config = dict(
    warmup_steps=281,
    decay_fraction=0.625,
    final_lr_fraction=0.05,
)
Each number is 500 + 40 x the weight over the matrix's rms, rounded and kept within 0 to 999. Layers, rows and columns count from 0. Numbers have three digits each.

# layer 5 attention key, 64x64, rms 0.132, rows 25-42, columns 0-63
445455475457505523523453480535462456491476488534550523579442510485515508509485481476543500524482445538495562568487526443490528474528582490514503517482569487487464510474501495516507466475543498
498489529503479463470497482501543515497511544494507500534452511528404523451542507537434503482454480526537469513458481437538485514583503528543483499544447539430477509516495471579494482509445526
504513475475587560458475500513479521482498468475444420532435451473483491522494554481530520498453490506523551524434535476531490481430410545417530555508485532532588455530499541572479487504545441
591490442541507415478490515507546499498528522507516568444515474464528457543509506440446481515555532522452486541580429494471449495462542494521485513481487528531495447501453440560477538559502553
494513543532494489528563507492512517514479547440515495472536497509493491466490512461495466515525517476570382478504515545517458530482509442513541460494445465455488515530540516488484528521411494
531474462501527494542534538537496528424522488519435504504585534492447471483583524519517527474472529539403460511536540524519481529422413454470503470475447489497516506538543524476544505505531518
522485509433462485509522482438529526486538561431520492508540499503513443503437462467461485497524494501473458471563408473535457527542499559541484428561431549535494485524549500516528473478506520
504452449501603504551527465587563527469573511547509435535440452513537415400451465461411486563412593503401478570483539489609560439480522494587523451465431514482400520486585519526550528490480500
469444514532534480486527470472482526529572453453483524462473470539484521526521522551487501524475524459484473460516566541514504481502545468508500494524482482484523507526479501494558544533488411
497487507495461422470475521442454508482520503482469571495499524500475553528530580499537452475513441516512497499515522494456469506505509492465472531528542527483564464560460491491483472472548520
429629521465496462516549515565543532466475514526577448514492480461555463461503493462566535486461540510529562436476444501463498514452452510475425510492501489541474493533511471570439519531564493
525509490464477452472513519462485483511475532487535544480474510468488499551481564474524478484517480498517492538514516475481447507471496509473491513542540456496566434543478511502484481486504514
502515521525527492550500495582565499482537501529462455561470467481543454417480429490434499555449533518449488542470503503560540530459487507592532510400423501496436519489561524516502565477519459
503477475484473468449470483428479496475515511475513559476465494490491561542506542551522487491493472508532493509517503516491458492489514514466503524557537506495540476528464493499470511545502520
528490426527523551523548515512497554523566457507491513438502427545458461494451425494484519529480508452527472511455487535447544501499504516514523487497350466605466536485611450503541516567467561
516507503518536559528496484535541518487514503543498440519514479522518478471515451533469487513472522472488492502483486509504527499511470505526501496448479525506459522486496514504499531508487470
500516426479462427406449480456443497539475509450490573462542535485389583588495602515580495449594418545547555500516542448456448496538565516406497477585549496475608489532485441459477435490443491
463536599466462502548457498566512482485505555505453501493504435534504480538409513513494522545451575542558514490524568505543486572527502518510539497463413467488430471481463500464500502395491461
# layer 5 attention query, 64x64, rms 0.128, rows 26-43, columns 0-63
451491492530511556505496509498482523541541471562526498415512515589509457512482502518480443531473518455459428561445528530509475458499510481503547476508501521584491521427474532459517555474490469
536536524522444503485529507518500474518504527514507434514545526482472517556434418512601480465563557547463503496484460463497475474524549498503437512496586436575497488552411491507502478522536578
552508498456519504471554567507501544506505591504547517523481449471468460524605493532500485466466488527515468467413522520489538561554497466551535546505429504447448467497489424486442528472429461
540541515511513499549447460519488516475510471518504583487456453607496525456533484527473515537426465493497538417524520489445481402517465514504522460499520538467484515453477489518503475500564528
443511467509514479444492507482556570439451492522570520520454523467518519509566499529528491499480499477509600536477552458469500390496521456545505579483532488503480550486412514523437461487500474
468512527478543537479476584530527473536482493511495579455506523553478487503580572460450492475415471517466463526425501434474445451472470420501550466528469520467549544532518473441466498494532520
478431514517554500548459471495471551565624468536500469512388442546542500487455544512430544601495527497516457481491542529492478405451556506569464486501460505489463493552486506543533571480507399
535617508567395508480539537416495436504431507468508502529566537471462537551530459494567501420554462558538584452437442491490508527573433438506501470527543497427528502528488486461441487560480509
482560462499438490501563514512509361514444480495523496499565499515435516503569504490558521428515432507504564490507486505519471479554456487474451521527519466470540577445517496502487509563463569
533422438483517541491499495515568447514470549512482493480474462536515489486476522509487456500503484517470476531542600505542489419496544573478492530497477538550493447426490535523501557476489524
542608496489435474494540580508492458445441514480518487480577556419436536491522502510513506424459510528535550519534421467497509520511467462470541510518545470473501532461515470478431444563449575
491446505461579513512474471473530538549542487488457506472471467509515478496471515532471508544481511477446469499531544503517478487457525545520485535518465502562462460511494509499552513468518496
443547556496469518501501584483463460482479533461590504501557536470460490496521533459563489452520507479537501480507442490499470507524490512468482464518551510462491515472548478453492478541481522
477532494529545523555474428482470468543502512474481540441495541465545497510513540505531400532488487492503472501511506409561459516553506513485475496467520521509483414509522568464521513476571427
491402488477571534533499448478554562541572503515482489473414431545557490481391500471443506575523562478444446484508530508518523460414544548473476520486434515545483429516512473537578523487546450
485502488498485510539490494550487487501506520490556516532551534511493490518495523452495512478478513513532489507485469508510491532496461441481518504499538492477498520498500490514475476507485522
566521431581574558414456482441474508604503435468498469543482467494483494452484499572460530451473446407473455488450475619478537474522526526559528555556504580533528504514421536523472413511484432
500511486514511556520514453425516482538509487512432552496520518489523514440481502489478481541508499515482512477494492494507507476489505482572465509481489527382536553500516611437470533524476505
# layer 5 attention value, 64x64, rms 0.0937, rows 0-31, columns 0-63
462458422446468503470403524521523502492539444528482529572485492490488484471536508505498514527472519470460547529566472523485515548510532473538491494541431479454458507471495526507429460481476454
532502491509535484495463493505465519428450517501550519513453468525516492508486517398478537589548479484486512522541599543452508468478483539483479522481526454508497475561485462474504505435542528
474429536431518488459459450545511498462528486481461511542469498523524536514504507484457502478512524541536568515434458517517492468503486416533521488517516503467445455524547615466498534467526470
434498436530506506440495419484495513420526579503516480460539501544482483474514502521490524455465468425494532534507496502484487456512517511500489481501499519533537554501491461504529504473583511
432526497507489497538497532404520447526472502482485498441510483476451490502499476494541472491482534480565493576497497508531428543461504505519477480506585516456533513533522508498506522494535501
478521432511464533452475518430508559519537488527510470478538512544484508496520486548520543432486470505473471469513542467541462445455468521554451516508510548548566489504448511482497510502518494
509471402506486515503536486412521471496537457518449491546607528473476497475491504509482466554545448478534477493555451557543537507522517604400495493508516550493475519467544478491517458556498534
477530517528482509524478478383465445481490549485458515500452511501525471497530496516508517568501514488502472508505493626482467589508484475549470545480481515434491514542500492494509518522547533
482532502464511499553544420533522521528563462504541506483471523521465515492534512525521591519507486477423495465464481500470506522494536487491447513515424525487495563450514559499517458463444494
456504466470507480458370543392508508481471458559503512576513489543512514536530502493462489444482473476504603550479529482513488569466537456532509461526483550421477423472559500436508517438589457
510499552539510488524618505549524561480578433484507486410540550517469481479455496521533480454510520474427449425485477506532498435476482543427492523497517497532588529440477503545550437479490549
595480474572523482528486594475470498478457440510530490541520516512485473495519520562507367538523483424512494543508557555404533485507557503479516483482487513446494498504473465470443483527487566
506544494478473494531491554459509523521436551480491476496489506477520481482490518518447452448492512531493501551541505451560529501500524452506502490509541473546526535542472443529453533468500517
501500412487489511483525443511499465513560423487525503545479531506460510500536493530486598569475491502475482428511548465540463509483442565495457505511477479529519482510483452490514519456523556
408520511500502454490520583433490603453478532569540541474482521556542492498556513585524534494458495467409557475525563480469480524469481573461510489452494460441501524542475480449494415509553524
522507502534515517566476499581503471572471474461499490509492519483481457502490513507501414536517497407513468509515456558475538504526476492435474515533482508446496559483436578503451486503478502
632520499525493468537535569507472478428575496524483508504509477514455474507523506509508484487475477478545429455563442559475540586508498482462520511473472477458509496565469457535558500488528534
463492468533507499478456501464490511475505448501487471461529511522506513467504512497499457496463536455484514550483572476514477466511557572507496458488517487504488512598591574457403442438538506
532534452454514416502431488522516463471576551492521524524475471554509512508496503532470430585513517366431507489460544524420484534525469462499440489524511481540483487508548572504447557552451517
487558560503490491539568580531520579514482546514466494524495510532467445468487539579461445476445522487417516540614544434531485575500540477539493437477406450533543561471457447501416438475431518
538467550475517493500586531459495528550502493466479510508509508472523523494546496481475557591537501554564500493477522473478533396512545400472498516523448524454432518461466502520498501530518487
454510456469497540475474507494500570447520479502456508534544523500531464504489508506526548498516496486504484526515553431476484407467537478494523493494508457506513421546524476535486494476471523
507453451544506491433553431462506501497508540521485509488479542427525550476505551443510549531519500514480479524487519457498477551442533561549492533484511531434530451497581450494486484528535495
548526477515465542527497486483535474500523466471457489457539520456498494478479502453540450465515525499493454471479417540575547540516460536427498523519508510463530489452516468516483476556459482
555488486520525445408544526572484432473484490483437517496493487476481517497483510458493455499516546492499507465483567497490503524546502515543490537504451480456479523540534529535430491584496496
494538474545502484458458509460498484525445443479491474554561496468501521502495498491532442466529464415515516455496540554545502490533455565444512563506480509470533496494463560522545503578501470
461497490559469517595521470459493496544521553526463492478508542549482503512494516546511515507505514442512511488466412470510450552442455469484483512492453524493519490522513391524447482480530500
521540477454490482516502457450508432568482514476562490448470486535510507497524477503464598561491506419521481491514518529473437501537472555474436509518528522522451514481525491532552577463590551
496578452471510494520482400549493489529429520478545475491467510539503477477507521546481572476498514450442507513459501539444493554465486520465427495515435525539499574462535530497459517551474566
415537468518473525469489480423536467533522463459484528516556485472501525456483490544568488421488491497451467473487536473542490415517491521498512459505477485505551487546489452538490516546539512
523468412550499461494514513516514497484552443500444504521562564457452491479488516441455342517532460426540495479556390579557531531532470492462519564535457498412505512459453460509509497547450463
562498528508504468531350502533477473539453543514466511486419527534576474470518522463473513569549507468499485440506529486522504443513465511484503555501540493437447464553566524490473495529490495
# layer 5 attention output (transposed), 64x64, rms 0.0914, rows 0-31, columns 0-63
549453461557621467527501505473553527522518502422479486464492488511493489585488467518499457533573416498468491451474538551506491482551499503475506485504541466485496519453500517464525480449503511
540473482551454562513577489505616483476515455547540498471500496483521491457502534494494473545496526521489519516486443504471472507495492481532495470469507474484526506501549534483498467489446468
531511472507469517510473530521636499480492523467489458524474569483494482521464480494533505472504516456473464475402516579525474528522521507493516520516454523509514451508463487550443432512511529
491484491498433519507502511507487490530508513455570472544510445494494550469526476531483481492545549511498490470518513483462490470488496530499493470481514533519493440519515527530472538501485465
497484489529421529510492486446469507508499527528532488541522565477551482508520468468448471462469489492498511513486489493525522509520487533531579472466480480507507520507521480521485517505525477
484448526503463447534522538509458478518514524470536497513514476469459526443526462532476498523561518485476484513507511460471571530506474539441544474524490494504498486479468528513515509554492497
473494505463660471491456467506441528479474492410567538530472481471474534536542513526504506483507487539478502536491507437425524506538470426571513577526482416536468498482512498541535554446474462
506488456494489525501518475492545491474459517521499494503513524550556488496528507499438496459406512467517504525437502490517483425533498536511574514525526472447532511481556524491483486544465520
524534526531514481458502466537518552460470475529469523503505451483477453486433508532515404494516459501561506501523531526461501440494470518448476507526554494520458524513497540498457522529545503
535409464531479548514499525485593416544535524358478487457495560473464501593505469498522499546533513500450483419445507547545503515577478535525537498413456499490532494536434516517549434541466522
463570581484499512526495516557427543431497454481490551519485455473494509392447481495489483498539440490545463560579513439449542506423553478478496469510520510577466519491489518490446577540565493
455494455476522544404532513518540536527516491535479555449447530473552564472534517484458585530477495527444452488490456425501503431542456433543520493513539498533501581482572480492531505524460485
512472478437523502544532456462422487502478489500524498493536508533517537546530523504522525519505531529483544514533475484506488557517495534506495449452509466487478439514487447486569477490497481
487504513506474452534495480468470538490478507540527490472514451504466473487483530544517415492546469546461548557504496474442500468489495478434481476537560505531492492499508560511508484558502482
467513571584522564484523541527461392570520386478404482426511508517510578442473523535541489517478502460471406467548510511496467491523517546451549448434553573461537576481499482446516520568459504
496522494480494508439554467520586593465484496502510574521502471478544486462539520482428496499501410526489493493476467455503472432501483455529516507557555531529517532482553468481508535495530425
474518537432505576475502504454509499475439548476526499498491518479578492536463510530494521559465506505483490516460499426526512466512533497555491468531501482514486506471533525486506499503448523
527493481542472544528482566514518515526535443537523496515523549465534563435514489476507490497507474443471475515464506549474452462575438443492535470463503512509502489454469510537516515539480472
458506431572418539512588485529580561467391499564550487469449486474485443519493511550464503505511486522485555439505511544516461427499490514459456534523535512521538527517480515498514449505533489
508525496457580502568583451433370453507488425486445506428513425535504555511489536539559486570508483509505518444610566498494521485518444561515471427425535494477498491442526483478594502508524494
475524473455547445434483490574523523484499507517483504521455490507474518518472567500521471472491560500458454521482456534512515512466483494470553499489563513474429508503554478486505503492532533
483430485515530467512478515512496480509522480516536488512517493504516558475466485476574501542500514482448461512503485486524500522519515501448524478467443470526516455520489532490498476476539494
503531511523603503547436527531448466477566468533485475502475505541447506498565496494483483538480524518498514483453553455451503493505471531493537490397455462476498504523488538518466505519481523
453467538471575479509514452533460562459507528472519565557543474488491479515529465487455485506494415489552501533492531449466488512478537463525537531514487467544469509500459488497515547445500507
460560479530524577532497551473525530497522504537500475473483499484502499545544515470484529521440490507490503524465502535538477446479468475465504503508547498485479494491506482490498477482439531
463469526475494531520510545510608538527511503441536615514492460448462543511582473436472504493455466499492488521507481420514510476463536451488548535541486525482507515502490478471505519460489458
513459508460518469495468488454419475502476515526505476533535499519486491422487519519520513487489514553503511497475550437505505438493536526498528518433527518513528503515497491512509536507478494
517519441535373519514511462504464547464406529514559453508543473528507441513508565556473404461524556520504559561512484552499511467471472496507464507507584490494486481530487503483489465536541427
486512487541435514429592482496513543457472475563509499478523435514524468469522525537499460499463500511542508522526546520459450415483440502463473506580582511510482468573473497513505499526533438
492466479511495453541486524513410539519506523496562521510544485464480552492505413467502461508480517469490526518538506452529460526482491489426581484504539583504451511508500515518490489479493495
466499516426645545486516492489573568460511519359517574552499462462429542540567477482444532500505415571463507516464524394472527462502571444521506525499490425521528514455592471489540539452471516
518484473507551560480555538547607519481484473532453439493553544524491496488554532500479491482478502500517495522425450516516488508510479488494531542473498521458601509493456521477514444521479435